{
  "num_hidden_layers": 15,
  "head_dim": 64,
  "vocab_size": 10011,
  "hidden_act": "squared_relu",
  "norm_eps": 1e-05,
  "qk_norm": false,
  "tie_word_embeddings": true,
  "beta2": 0.95,
  "schedule": "wsd",
  "decay_fraction": 1.0,
  "batch_tokens": 262144
}
Each number is 128 + 32 x the weight over its row's rms, rounded and kept within 0 to 255. Layers, rows and columns count from 0. Numbers have three digits each. The size before them is the row's rms in percent of the matrix's.

# layer 5 attention query, 512x512, rms 0.142, rows 305-319,369-383,433-447,497-511, columns 384-447
094:104166151148115091128146111111137129149155154087148128106151161132122132123122114084107197107108089096086095095120195128142182135114118088125183138093142136139129138128103107117152089098171086
091:122201154131075101113122116114108126141168110136071126147137182144125182099128135133169096112149093138153083126111176182088086120102103000143184162131112135105135134201087167083119185145083134
086:085086101083061134123107173178122060128071123121111156102077074110153127139126140111178070160120130113171130146113092087091125166127122066143137135114149079157158147118110201174154140091103158
077:093138129124156092112116144184113095115164142121077121188135102186158053138103108146110137136062128050120094089140127109116142062137073190082107195148184147137137164202129133150120104106150126
084:082101139065148129149125120145112159127144102141107145084110083124115173084150157148102141141140118152132149169109173142149124078031128156112125095136146111187160117114161060142142160197108080
094:145171166134146126105167146105154151146151119160123172112060084135149056095142168157148120116148092125165118068095158177135193123103110101114130154119122135102120134221063161191072148124144116
091:151088166183137091139108151116086085208122140123121099109164127077052105112217158127147095119129091173120115135166130095147086079077109079143142061150134119067183073183083085127056123092122094
083:121100122125140142144097107117113169149160125092088101074145112123086086165152164109062128171162107157147150150134158114079159118092143155119125109141181179101145151150091108174137164088058092
093:133107079103101117137167197153077098128116169099149178135138147105152093121112146093126093223104133116094126107155136153115192179151133102136176170092128091179124068100103078045071137104143163
086:104143092158119094089108135164107114089098135123109073179147116102100119174128130163094141121093125132088123157087090136144160132143161144099060166162148126135120155099137116093129111121050074
088:131160108185133093135134066111043058161163144117132145211167110082146126118168136099149110134164085150105105144111189131099122145108077130146115131112138148131176130169205173089039128174144064
084:108108187094088163167132133141090085166178167154137113114140133078143177069138089135132068124116097137147056186172163107131101108100198139095116142104099137100166069141191178139129203177103103
085:136118123070113155137185161153120060152077135122081097051172140104117187121145114161128148138145113155070135125127149120091148170087109155137077121132080105149145132086071072131164113152182151
086:096059126116182139182119130170138137154111113050141175176113136137055150159102077072134122155106102152149092057090085161074151067136137137132145156118103101139100133159148092120110144121187138
082:024070135080135124113157157140109141087135069154145145109124133121102093129132122154151120102179154075126052162135146147146145027157098092135134137109128157110115136148097089172139138139099088
064:121122137115140100100115070099179158151126084114161172140135098136122184139110036154184097086050157122118085117121173134137097144163147126146153120138088127158188136138090193097135122165060117
067:148170156106109094146103154151130117170122154100096115056168177103142155133137125152187105099107123165120138116098130162132039167087117137148136096177082192109147078074051097101072129141113166
068:121143109117096083122105111146188064081130168076135093164168157148108163123146154110095060113098082087101146091111156149149074139157168119099148179103150072142147129169139101090136119119102105
069:112114146095164144152101143202129097104113113118102052152094127089112147161116125135099142116120176120143169103147181131129120148090083194111163089119122126159080166131139135094124109140183142
067:083147090129141117173208104171144170131118165162114160106173148149154118149101140152161192150171122144141119136157158112143158122110137161166137113116107080109091121076215088148101164133125096
060:178137081085138139200152112057114128204110091151128169157135159142063087116144150142179115149117121116125083130069095203151153121072143134138083143125202064102137182192084115189124109104150176
064:139115124163132113184126131146141129155075168101130120131114171086176152156120159086103067122091154108145084119108134162204109113152099142103134113166084131112084150105124133135154098110115142
065:142135090128116173147144134147117105083098016129078081089091091124101122132098144188109143115184140176170190141137085119104142187118136166152139119088192116139123150129129090148079158101067097
065:159107161143128133153159100133082144146127163117095127104114128127139133130124197108088120144094153142139081102110108117099155117128076124206127177116140162113093113088167144195154187097083077
061:157082115166102092093153101146107120123177097098116152150169123134128106066099135149105107101087206101149143117073146151122131071170124171132115097165092138140159099102085120129094049169140122
067:161122142137118135135139077100096143063137197104097146144161133142089107181096166105110163123133154088038149054104137085134122201118124115125168170164096122134099107151189153166103121103156144
069:161133158127070115103131120092131160130131115159138181175146111169182157110127129109127098166127076157148158132179152073168141052140136138107106149094098120098139108151125134108136174118117134
070:101111102093138148087095169148135121165121113140060085110086160105090150096114109100162162114102127074166113114098131104134091114143109179118065148147148112145176128080079092196151071196102070
070:112141114169076166162161133102132114171109105139121152131152155150170124132137121183193136203064163136157128078116113139058142050128082118078104144124149168151073173135156182151124125158154141
068:139093141135165117155138143117152139044098156078132189203124121169166164081113138130120138081158147148180151101152064142100179134171168155056111113110108119119164156139105122096049089086119139
068:134111116115091124113121140105147183091159100140184129128105145095123100063150127167136166102091104157145127127141138116114129105189188187084192103153147132161179147109094128093129103123124140
067:114107138114058101176094082133126142116227175127090156088115121119132156132154064150136150201137120195092129093127195090156122124144146140098130147141152120175130098124138095116103116165162092
069:170106127079133204118134105152155108116048110145093115112115107127087119135136134128134107110102124139187131158121074132133099101150176185072173114084075101152096134142110134178123131090140126
069:117114097143165118168185124117046133122124152078180096133152168145130156082100102112125151107106188081140137114165168144154113179151117106073108145080167103140121131167170159135088095154115144
069:142137155162136152163150090066138131151147109128137186087102165142140155101167143197145125113121136148141149143123150116150099123054141116110106080077139064073113095177179094120154107147126122
072:156133122154148168156178139089125139163117134161164145108117076140127103139169148111082111103157139125137108150167150088067133153149105121122143077088152083120105130192161142110177118074131099
068:131109187123133044109095119168112108111110132091124071157113141162085103160151129169178138087101116145118183148083104155111079113139159074174140092047065131067182126169176160153129119148106078
071:095166128099071135152133079160142084122160124124099160086109112144096076130145136102121066166132187114109137131185152123130052140148123077139175155116170168147098135203122082158117142077061167
070:102100093044101119058163111078100085114091085121139162105176136212196116118120198051097127141137096157165149116154059142150108087099132169099107130101147121108150128110096151070041102145146145
072:138095096062145045175124135153159089161163131163114163195111082132117088113136158121133102118090133131162117085114120087100114165083099147135060145123086162123136147144171136096155109124056110
069:060133153168150073107109112091097086104085147110124125162168117079159128117123188109090140087162101153079133101160156157132075104222135129143097119108124064100160067152116130088071080115136110
073:116103205109193103154124091189087145144153146130116101134157127120167106088134143145126123057169123163205113154125199154124106116133122130097117153125097127087168224135135175119216190124087164
069:112165145116152117123155137151091097094054191125097143103086118131164156168136092088168159184136165133090166192080052116107104137122167079112110082060115202161096040180113154112130112171190168
076:149126116179173204122139174133116151103143068122137164147143144133097143142148118113148183154142099168144104078115117142110141119161117101117143153140133149147101129180119088100104107204194127
071:110083112144166144066143173108124181102130125116129106175098146099152151077173090129117118154125135103133128124149111113134142141084144137113152179119115158121106114129130131161116104106098151
149:151155127154149149118075086078119113088179104165171163126105168102135131089118113154119143073165164171091159177129101158126137191117135082194132116115146138092159179168067134150157101084128127
143:218128128105111133113134033178092149157120155066071115134154132065120151116131148067174124171169112159163113116161117099147130108136183117162093111138094149145186145137065092128101135102147140
130:110106130105171225097108156124153133122107171113113139142110097097087138137149149130155085140160136109197176099158183106166135120061126152125166130073165091122171121132080149095131093073131161
147:142092149168080103193090144148177086155101093120117104139143172093116057154092098122132150090094135143164151091145174107090152143101131186171119154152181137158116159142092143112136081151180122
141:146097110115140164147185137158124162149099126112101181123192102193083219145110175124097103134167151131135166131145128156125166117100133147131135103068096091127145081173134079093154163165157128
145:208132110081170152113158143101192084154133096168090202110161140185132108133113136122129176098145134138185137100108148142122165152135148143190102086100094083116193182177058178161091132101127113
150:174074097151208155142179096105088125129146131077128113126090153041093095142163202040147155111160115153116121060137125117106111138098151116156169167130094124075093075123097131205121170134122127
143:119119165120103159098145123161091145104142065065135084087122154163076117150100130129169146123153097090114133131126109128108099110165171145157136126164168129125125126131098059197133131100118166
132:153109139093076159096164154138094081102091084119099171172074162151206203083140135103141160130129104141147132151174079125130122114160126085117093133174155170164102137097169136119125101154164126
150:140138107130139058141110124120139081193104098146151125172153090133074133159063112141126172141032156090138139160094132129178121113084113118108117135103210101140124200080137149138131059101132129
143:139126137119100087112108097056158139090135136129098157106125086130117101149128144125175136152152070168094133133143164124141104083103144117085125153200154136107144133063147144097066105139070104
141:133108197119138175146112137111154137164102143148104176098214155131244111114153112137151073069145163160180154158209172099140101129133133145158101133096103114065180176180109147150107168134120094
144:159109161117129166098181166157133086107067139094042098153169089177144137101112144147149137069169132077181093115104168095142100137136094088143075104145096128145152114135055097077141103201143144
140:129148073151090129191160124162166187153118151076121161166174138147146133189091122073147195132105055123198093016124094139118149072102127160093110102123091197118103128131158149121127125111097131
146:165137061124161132156134153120153123075109097105100102133088134176191102109083137147147083128122145072111155156132090136079082072129138132146088113188068158106091136100110146107091133168108092
# layer 5 attention key, 128x512, rms 0.111, rows 113-127, columns 384-447
103:085137152137113073131088130103184057077143099168188163114083155136141062177107125144088111122149123140159108152123091137156083096224147095130133090076137140016147153154085124155112099147131087
100:124103144116077069120150112159097104135168164043107120086154155104115124132150085095158131126170069133101138116089120106184107104091137120129075152165144143091150180141092089139141118130119181
099:155098139097137135124149148136146077131117181077143101177141090171122110136079143092080108132112112139149167113110085126127092107128136160069194089040153083080177139131107072123082120154171172
100:137140130101137109187132121122089128153141116140140100167090104164144096068091098109058126136112148072125132105160094122167119098182114118103132097125132170138057118127136131111103184158110113
103:157167099136142168155131169142119142169167131158109125114156109183155125093150128193098133117098121142119125195128129160147127100084215170142155111098132112113167058102137077131135139145136098
099:185150105110167132123112148111124135134073008102127177163125137134107061137095122135143108115146109101208115120086176156094155216190115060128126175086080087144156126209115123131179094122060169
104:175112124122152079071116123129100193093161113112133129086064165084098119156103167128206103104125083117076099117134084133148157162057114080065152088156155055142159110164140130096095189144126138
102:127045106100135170147139137127115164144122094122186105134102089129161123102112136114160108176120118152112186179117106137183184118112114102180184092126204105111155186110099122183155128118126123
099:145122094116134174159136178098059177107089128056130155108179095170122103152159103073106127103133143083075138144158068151076068077098070127168127138175102079070055077103163144101128130091134127
098:138115148120090091136138106129094156120156153125145137188163106094132132146139133138113117108080196124140151152070110125195107117165176118132111079132085141123121114089100155136149149114112122
101:140180120128110102163138094088138171101162151095111078164100100169137139118110155171137128138175125089073109107135197159095071107145165094149116125174161153109123142148135110130130130125126147
100:148134147122102133140159107136114107134090107126102164154163153115166150148099130139148114103149111178110126154199128129151078100201170099152140136144114136161125106107086176114148142100077086
102:164086208136123184102095131120128131136067159132089118164159112169123142134147109113169143128119109136176127137081152099113119149116147100204084165142127110153077095113125112154181081131116063
106:145085162120153111123124096112131154140117151113101084215183148119138092152159124152156095149110165109187111023091125129100123103157137074089077095126132111127112143171123132055146109183150138
098:098143171157099188109080147058099132081099093118137150118087147102148086121133109162161102126125114117137111106109063090124087117103107154127121084139159132124122140178077126124065109168145090
# layer 5 attention value, 128x512, rms 0.147, rows 64-91, columns 384-447
103:079151126152150151114095098140125146067124112124156144132153157184159145166154140180127111056169101169114116116107157111134125120083129123098137131099092106123157164139153144139127128131149075
099:115149121191130098110096128149111116156099100095165103103101123148139194131109106136128134093141139155138111179145106129169124113082123131167103142099110200085123082196147113068106108088108115
096:113175098102084101143098157094155119106162143086160049135163145139163081133115109129144105134131106140091147144116108188153097139102121135097122104111161145110180176081180134134157049130074094
094:186090089050129197155150190128127151036150177135129202113107125164173110166132135115107114152155164117117138120107131090149159141112121105109075126168144119136141124087120120084209084090173098
100:064136064121133072168102172121124132119159089078124113157149107125136105159069101094152120148092126164124084131105128136134160100215150108110076093096062133147164160088059126127094110103160184
101:113122174126158118167142183135121133086127096137159129118152128134174090145089172078098142108154151058095107148141136149072100095142085163159101142177145174152165086158145164119103126148197106
108:118125146139111116134146155113120097124142125136171103165077138174146106107143111080180164153125206149036118130167172160157082159170148125139129115106145111135081113097119130162094153122174119
098:171139097107104109129093118109153154183131086101112084126145138128139096151119140117138119177151150186105088114118179170127151121108158178121080076175091073169139145159098107087123072117147140
100:140172116085167179172120113163150140184093078171141189077188150104144200167124104114166129119153179085090066160203157206167113101125088110151134153104132116127153127117122197106129150074139121
102:131091147130137095151099164131166063137117173137082148176142124128163143102109175161100100154142092107172186068160166122149072185099050176175176082173125144158189092072166059125071158150165115
097:187116139141108128102136178111116121114139076142089104188157122141109153123122128205067135160132132150192141102079176131096118158057138068118109117111074164094097078186103127147099103113128161
097:126165153150173182125177137098156138111102172148113116123164126160151108088114081162163110200161136164111098126134131139134133055105114174131122131152164164146141066126145146125152153117152139
104:126169053165078107122084153125091147149144097149215118148096100180134120132108179118165115108117154131112093144099168135150138078143169112134161142152140140138123121089149114087100140152105139
101:094176122168172084086117111091129115075110064174151134133106119151163089195113093137116093088132092124120131093100118064144065125189107072150071089164093094126145130073077141149117075071168103
100:162204149133146125140126155153175124117168022103149120127111111124144169123138169142122106141129127184107129142180135174123172133184053126147150125121126114119157097076166134133137111113139115
092:118120135180121170165119141146121129132147091071124092136155098143126250065118165143155128162166212112136123075116143066151133144161133136109135121106061138107114088164083140092158140173136082
099:109132123137139119075161121122201146149142114151097174105139118115096120142179148132138112111134099106159134161148123038128166123126159155092181106144144099140147070095139117143173117129127161
097:158141165073129186147081125038118153126097137113139143101117140131068093145154141133146076118132125151148116105120180055107112088126172127106100122129126121161124101157112127136139107172127159
096:114171096121183157085131122134105123137114137095138168163142144179094145075145091080128105132158061132158125140115137130147154110117099158118138166138208100104122102106106138194195080118076110
100:091086087198072091075115166132176135104145139157093160187151162086188070156112107136083160194168152139138160149084099099104130161150124125184119078167084129146129072137185138124141132144141155
099:117125054111159142097130111119138147145140078110145138085143151100137098119156122162185179162179132090135116128099093089155136088125086151159200161134127089145148164167148144098182148086095149
102:173107139099120141090079078138125111187113133110181108117140108132133078156117103104105136156100173130089109088132145115197151160037095177154142128105093142113122091163071074058140131133131204
098:096142124142180149159141135106172116188124101126119083084114116136138110155091111151163199123129132100206101159202155176105150128143111082085133074096163141202119115174106154121144131102134118
099:162127170131105141152133116144060061171109103113131145171108150115134108106177165161125019077156160111112108110092113129134143108173152166154109084189097144132130134125092163104138141064117083
102:119129159207161148104117114143152138153118133165120123115077134155128059146133055148037112137094120156160110160093090148089088102172149131121111047105126133135157144156141150164145142127133112
096:205112175118077103135155039136165155109128103094148093130149168085132161184088138091094123133133096135128147133154095141085100154075157145134118143104130171126114095129140167110153098117146106
096:073176154148122140080168115111094111143111181105113163173172081090110143198153130170081069115134108104121126117072127098121112130082121199113144137147133107145098109164177137122074089127092156
095:085117116093134167131151149087139090162132189152151134133070143132109086105090159160144076090116207178119106128089122109105135148108096099090091149171134149131157061061208124130174123177158111
# layer 5 attention output (transposed), 512x512, rms 0.145, rows 256-283,320-347,384-411,448-474, columns 384-447
082:108137105090125147036112144104124101158143130155076121136116099155089155182114164160137068120123129114105179158155043171135098118129100159139091172092128143122154171124157147112036157078160129
089:083097170086137168164135198105105150119151092166030100162097064108150115086136128100143114148121110172155153137096146062064156113139120119127103115187157137106109100115123122143093110126175111
088:173124115090108133139174140115112130103088070094097114149095134132088156087143160146145110074155140149107115105091167131154075145117127101117164148117090143132131106173187145171096160139113136
089:087126114128112163123106138108144122137112141122149149128132043125142130128113130122136134139135156137116160121142140179090174151080077178093147098158110114136124156087125116152143112128146118
088:107116102144166141149130113132141132152112133190134059159154125079159007064084109170136105033127081125060160130150140102219130136138136166121150193116118119159135126124133131168131102118163181
086:148090150109081111103168080073111094114196136106156100107142085114115212129089157140131192138161159127139147103151116112111139170097116138102122138094131134089151118167148105186145150103119080
086:107176127131140117137222118140185153064140052104109124154148154102168191148164170097143168156160151146154189176108206191066145124137178128111146122140095148134146083142112098081171166172095134
083:122138113078162142105110183032138115085113157179130071104136059160085112156189132144142178085129119141135108169125211127069117179116164113084122081106165163175127129130082100197167031123119126
094:149227107167091140140068110104156121137147141127133179154136134093109111087170056188080169139071157136137145136161114097119204184142127131069163117103073184101089136124108122131174059111175170
086:133145152183102118123170122126140172111194110116123107089186096071145150119137112075173058098109105186086135138128127142180125123133111074145166154105112123174125136171148100097035095105128105
082:168081132149112129148107166135132140143136174177174181158093151088095128148106114092097103173169123117129171096133146039134111146113141121136112140163104130142101061100113146086120053168111112
084:146104141138144067169071137138168076148143061111121178087158095109141114175124107118190100134098141153132141147154103095100094135186147130108159168167129141132138141170093155117134189120074040
089:120158130130062133122121076156138142083118149135055134087182144171126145168123207177123158121114156064113160168163104132152105174153115145145089149137146136122126154129124087175111106128082089
086:122138198155090106125161134115161156087123141131128115160086138168151195134157129109109165039116149103080181100155070133145142156116163162161178139069122109086107116123178151106129128113080114
078:147125111114073159108166167106149131114154102130104152084082050165182154135102144153152146118136128164137101062189188162073127161124137160047195111091136147146144105148094206140162174170102103
085:091183149196123150109149081158136120175135118123135155176076148162129116111130153152142138087091095122121157120109103153151108115151098132141142139126088137137177151181081101144153125200073139
082:170151124134092145134177134144134132101121120168172062119089098131048104138118109087135103135149090111147199124127120185166136173130094131174171153098139150145110053116111114153124106131150156
087:144146141078119220086121111116132151138119136150121106135129132053106163072112155135108095128097117140160128124044164137101153203113163143066172062132135116071137059116141147142079195186110094
088:189175124169117151103094076119108164084117113086113177133074143130159165142184157165163146104132143185140110054164119146105087150125114134134145115107102200118110142046197144189187111099099145
085:147145143096132176128123152115115134167153084129151109094162069121109126136118156104134096119118142163165099124147135106149096080161110057084156179099134134127153143084119109119107136094149109
086:080181131089114198146117105129101139214101092073115093206130110098133133109119100130109115206095148135118104140123094139143126135124158129154147137175135084101125149112152145147073140182150169
095:131130116058126144158115125079120153149116121104168118142109176175129111153129149098224129125136183133116170161135109133091096132137175108157126147111161094119124133158094138127117119117080123
085:110128099137120129181197154129152195144137150103100125116137099104172120116150175128134112095168114187137173148110143191163122137088137190062148107135121087085121095111104101148140159162137175
089:178097088179088138160087130089129118189170185074136122125113125113191097124128158119046159122136082142128123158116155114139154179115169128152079089160139133154119074087162130113137134184108140
086:125061207151064197108127090140128136143164106095111154137112113097120155073157096120135124148156126097071103149081157147101101120140138151152119112106131131142152118125119162127115208171095056
090:092181113072121092150152152143125143165201111113138104132114151137170096159107131096142071130138105161117132124121159141148149082066111131160185117144134171094185115145129173114095106121103120
089:070143167116117116151156173114144134142176144142106195085111176116139077173106150132075149159128111141126056131204119121122109121088099122083123140156114158109072090167130114143125136134133144
081:122106146132154212151158151094153106166132142145127131148172114182063111165148094098132166179131206133168111140126178149073194159168135095063127127123143061091116184128138122158107148088083122
106:168109160107090100134134144100172133161124107127103098107110104107130151139126131121164128164080077092183114156135145099086123121119116140163131117152147119138093096080090078126171130081141151
095:126173149124164095135152192124116166119132138103095138134170160115157095208145121165097120136118116085098130059134106155104105146160084128069180085121087061155129168118138164102153123154081103
102:068123196175154163074137134141111118156104139113139176069115107070135127125122180106135146151067148147162105132107090102132152100152145124166101112109135079172062133171121118077070147115127161
105:100144152230124050194106117147142126174119083137139138087180190108083124086158120148122130128105053160101142095127111164096107101136124097145169095092145104102101124151188143111089170143142133
099:199136215080128172056120125105105106158056135124117183170094125151138144148175132160120110087147122054206130087099119141147105147095131098159103132170191120112125116159137113118144113119102062
105:144125080100146124151078150097109128173110130133114093087115130112104155121195088206133065109133131199149098156114113120156158194131209162132123098132156123115133132113107128126125158168087190
099:192156079098140176160098102130127130184141111110107143098107164157136126179125127160061107073150105129105111136087098077095132112051163112109054135159132070142150131176137149193140144094109092
106:143125169124101135098096126171099130095171124092160102111123095072169084084119104096112141051144118105124119147140128086152098127136109088158123099122151197098097100105124106169130186209063136
103:119040126196155119090110149066098144089152128117083088132064130192137082111085162083126132139125075109133154132093094072091137068149113131124132124130204098166118125097160133106103170129108158
095:139178098124138109060155093135129131080104132128153128137114103117082139139109093106123106104103175089073044150065080088112166116128186088123129185103175124113124105154103118154181141144079122
098:081176072117157160165138124118141099179114149110146114128136103062165133149175101054129107155140083112064144171207117106108178111172139157131150151106148134126159160116147100114137130120101152
100:131107095053131136140104152172124107134102104130161142130113182127053114139109169120106174063089129129118130095073174122162116103112184111108162047140080112115090151104075084146077101145129165
097:091059170107165143117139131173166097101135167134150096197124080086155104137133058139162176147147113153145147093085138159114112145137141141121091120080129096098161136148090192137170155098213132
098:145101130117115175175131166188151116172159202105091150103192130122028163120128147141172086195176129138206149157169171140115162166132104162030129149174154198101090143176129135084135168154146173
103:099148139118138065134113045147078130142158194121134139143152129161111087100070085150123164127127138109109181108088099093159102141078151172178068089128106127110110171114115043119118111101122129
104:156076132075130103109146141091168137142091162212160113137076174032113082167126137056108135078108046151099138126124137171103121089095198090168118138168196139158116107112174141115132123072115182
095:131130099156095134169113101106079104169128132089159135140132118077156127084082166107120152128129077166069091083177110195095103133108097104131057167200113058122103184169177160143113183090080098
104:084081135178140082132190144189135154136130180110173091161149126145179118128109153131134141148122057137068133145107099129121107153148121122168156181162093160136070145085129120083156167099127125
094:065100141126103090166122154184109138145150092171104098128124118102106137108100128130130156123069138123067143143147159130107134188122208107150131078102099091154107062151119109129081161115122128
097:187152126129191135107130144067080137165103099128147102125124135110084129121150176120138114098106117152129145143140121105100139095142145146109123147090166087090087182131114131113099158122141138
101:177106160169074135146131161174128128120127140132125158072151100157159176130098130104037129057110139132090174148170116135113166215161148087088105115081115188134114107109063098149074116121154056
103:108163084166147105088187139092121190090157103113100130139126117146161127100140174204130097104147098119115127189109152094085121165161153115125164131201142121137165183104135170197141153128101103
105:138095112119101067095133139107080100081119119136189177152085135085065186144160112078108108175130176131084086103067083087129152136115151160110144136137132149145150164061142149144135129144117097
097:076161124124162117069175126072102131126159114183140134099163099108105139124086105090178166177097158103116179146183183150143060115080120136082127144126208092049143117132129111130111139114148168
096:125172021087166077117149126055094118126147132126158119139170088149164165092148179110223140116149181117125136108167136142146143171067092120102146163163116172159149186136126138084130089081135157
097:080118107131155155109109160141045099147099112145112163126124113152121131098200166117166140094185144132179163126098147108153130128140093141133112139093120107142145150096101086163115117172114120
106:232080105098151138165098083129087097122153082150129075135090176148165172066150124097160141064119187120118124106129099166169173148165148059184113138155107155141200113168100127117121124128148116
095:193167142105085084153081114172133133103145104084156142118185116129195142113130089088125174103144038088100166173114110153165155072145151133217145082097116141124123131099119123073156145079173142
074:137106118120172115185070143119157099062179121133119162156096192057161125133100124115087143128100129139097150128150110106161081117174121123118146142110086142163095154128152176098122102147142176
083:140126099127143125151123123093183069103102136093110142136150093099109113156187164119132115105127145114127190144069118135154097156121148149123135138172138112094137080089135074216114184141084179
077:099099159159140173130159088117225166113120153139122124077171161168154109193076146100136126089102132123113116093126168140082171093100081124085146154201116132113093110140148130165185078111059133
080:150126119111092113139167050150124172154148162130163091131118090095119147155135131120114168101150143169144085183116105058184124102165157116167102150144133133102162092079085124153156123150049085
078:125055140199093171106161139125190122176103129134134113155210088143105206106199096106124137160135158160155145144048175158097178110173106100131125144129154116106137132149150147122135130135140125
070:092105160128170134112165135158129079143109095135124097125105174123094097127116104117159145151064163144125102155094141132135157129127098128119101175154113131127117130173149131094199101104176104
079:130158143136078118137078100096166135159145140119103124122106117062180131076117137159107118125084144123110086111094143154097151151137170117186156116191108123102156121099138124111123103138185183
077:087117202166077088127142196180150114088147093202092084116105092134112096089083086143110088111142093084139168167129158123164122150152157130163125178106136126087115148140141082134143150145222109
073:112142106100157081161147151083145089158218121151087140136110162132149089153116112107119150117137124136143171137160114201104099123100153114146126169192133181131122177116118133144073089110133079
076:153089192128084148091123118141097151185125154165133114116077181116087109141098103158070135143121131111180107173107229140106116122066097106109140149093087051166056158157158132145139130080139085
079:144051103096142086152143081162168136166148115091136157160106183111154131153135147128127111086108104173104149108138133145130118078098136126091194135178135092148135066086122099136091120112096128
082:128143157158175143104110146103078117094083133135104105153087120152115163122181181107094139167137171066145148139060117107143147168098104167124062162096119186162137116147135101175143074157133156
078:200127139116165173139142162149110150140119076137087048101070111117150145108148130168152094140151135154164122161104131102147152166096101129141070115150162086116146157202154152112096117197155149
074:114100110186115125135188099154084145190115172120146095107126142089101137082083161101107158085116118156128134135104129108163160166109174096116136149129131142155131153111128130133132138112099097
072:167057086126174099108140120140133147174073152072074076136149124073139104183123142155127167163149068174094086149082071091125132076157149150115145199127039147118073135157135121157101094076111130
079:152171113103130105149059064057071140149136138090163189092098167194131065129186165159159134129142132141129095125145146148136048179164120152142165125121150150140169167114094073143066117117108151
081:096171169111109153156148084123096145118104131129113175139081145064189098125146164119130131065152127188119072162063155114119108070141183141099162152131083144136142103131145102085140178195104074
076:147117123123084107145173136183171146013113123131105132104121115136090166148113130159121145099120143140124142139130099124169162141122136121112113126146146150140149108085091084142150137159126154
077:144100178146118142136157144148132103141164156225114104126127148086120114177109103147054141104126133190234193154027117028090170110097097125091113147156156117129135139164072139076129152123168085
073:132107136143200136086135176112075074091096058112127131108021191156124108115126065163212091143106115095172117085150144169092152119131109142082157174089184094151103142154060100087108109108155145
074:118160141099149125107113145085091115101177156192129104112141128160094170183109128119048140107129085133183190172148156113116146124084107102124078097134169147089139115119134071138160108172034107
077:084108180117097113200104137142086170104078179150129106114104161074104088106091106125130219084135033070106135139116066129110118107140118150101157115139113105111097148072178102202159152046178121
074:099127117101136162111096126111107119128117137139096100107165083109132168112077120161116146120113128112138112130174136147140132108124111082127147139143141160107154135137159142147093115116149124
083:115149123123134070121150168114219122041107181140096181150189074105167183189038125130125124142100140192119125138131163164114144138183122160090136103077134118125089126147114093084114092117123054
080:162109164093118112160129123181176114113111194128162096197128108129110142179100141115141114159113107165125116114165104108105101092165183133087135168123123113096121156152128123105153147114127123
082:160095166112142124118123107166141092131103125180137152123150092179120113143118123117213134123120171179153126074133134160107143126134142172096104140140110134137068140139077125149168122125099141
078:167138130135126085121099159153159142119056138083160141165166129165080112135054067152125166136137140090136139117195130085151121119145126114116085091072127126088147120125148217154110096152102134
080:126154106109082082112086092154130100126112130141111153162106110146074147133132136168146080086104182133114174181189173182136061154077170181137189133165129100175170185094117133165162138117155122
136:085140150170112095171145103145055160060164198139176184142149108120172077107117182168074149140139177169144181107137131182131107162105148157097098107102078175064206102153140142139125130166146119
126:148102135107087132086159119118124116156148105149212135138062144143073147084098118165119165156094165163159128179189155165099151091129171092120103109127109097088081086108089144111122112102208119
130:171118111081099136159160190191127137107142085148171135166200110160088135107117079159054169132175111075118126145102116087116132117140162148151140162109111182112199107110094135172141082148126143
140:134133155086142182092126126136108156108108148130130150129091069195162140158045200149110096136131078110170139125155124069138061154113162168112143153116087204157145173144073091119120132174124178
142:126198107142163059172152143159097137071151154189119120101134112127105128108126141143143151210137176166026150126166084084101104150078149136092197146153127168148100144119133105172117202159132165
140:120127149181123102076140159124154133148166157139177138154171112118096105134102127085125135113092109066118085074117148146112086065089108083112157126106100123165068125114110091149086077090098133
146:059096130148130124108178143091102129101119129158168080184176123161114200156140132140156174183099118125170112103165120134172110114124147142116154124076136112101147136128162138103155095123115152
139:103136154103156181162126136049159164154113116162097155109117167164096158158152135179178129149122130153129156166124137140094157157118157138156092128085113112075150114119177174109105129098177155
126:092158167128075084198148117201165176114089139191185122137145110125110127097112106132119116126085125152115143130150113075127157180127150148152114110137094151105117088140099082169151168114120119
133:135129109075170167220165148114135159113084141137097130167144137138156066181101184076138126129166106175197157115092143158127173171153126140093099112059135138090102146159124187141134107153178135
139:171116195131146093111130151070197123120134130166043107073128103189132115092110170133134172096099133105163118120049148146145109181126100122123093139123116098132059124146157146136143124124104126
138:122171174155070154157129094081123171077125111125088122175151095136199114126116116092147104183164126169133141143147125154108130162137091113171084155103157111103110122147198106140129140167101116
134:147085094069154130142167123123079106170124092096107176079114126105109137147124146146077174118177139091052155128120100137104148135119142143100155147088110130131106102129145069103137127106121128
140:094108107136188128081134091071123111105096075104138127111057142133201103140145097150128177100132102114073126073163105151134116077100127114182154126119169116122106106112113156146149183159123126
138:116095073145118198109157202144156091090050097155155114135094197113094164140179139095119152066172128136156096154159148184132154168121083094094141126109117139175178146171128239157138117157115130
132:103115093209132130114172208110121084124163135115113139156126108110149171120111129184101122173080177072129131145131099135149148138193072117115085152128052076119149138174099164172094118151112090
133:155120159114176134135153101173137140168109095065139081087121125162076136164189115152135086131124144067184142178092150121133106126119160103144169110068158106143098115142043120126137107130125135
133:164201090142075144119096126074095089123144081120133164125120151102174170155146076086125101139141119145192096076110133134112130107124137132175121088090156106136138084137167128173119114132130144
127:143152144115080146071126184074159039158129117078134127148118118157170080099144129141106075138191169154167106139130123137158103112083104147130125145132108167060065152173117137123114141170095132
137:116116126162135108137088084168149172100189157121111122114120132119107141149112136141143118172113129109095106102034127165118114131101143129103106160136182124164174093094171125154138149165112143
135:101070101109172118132165126076108167146107124141150105150103192119076073131140142123204164188095139136148092080139173144124093090102166169088097119152115079086099171100199166124151128096151154
130:191112126090101123146114094197125077127085153127127141154119087064095099122107095063125163187120159153137080059109161122189185107124120133120068111147108101128142095147135137118125118108132137
134:129110227126103163145126131116187105094134131146128162113194152161137107111114132145138117085131065139158133084076144137147090158096061099177164124154129066144116099168136106102144207116111167
132:136121061155114136150078112197134172146129131090151100148067128107183089104131145169070123142094125224120143104122133129105157097103140085130117123110092121215143121172113183122128097139119122
137:141128212135094147133115163122137117191151125121102110122108100115104138174125055173090075074196097144093137104119131088116143108066136128141119129113129078175044084130200086152101142215150094
133:138163132131169127095143130113165160108156176167178131094099110104069165134080136147073084112079090083100090145097128169170120132183098122137132126190132070096121111137115159129121114117111151
131:111119140130121123056098091067139133155182056064206124121141095119139083145139149107104073194122140155119130173102111129118113122095154182110146086121089141112067143071134131119169163116135104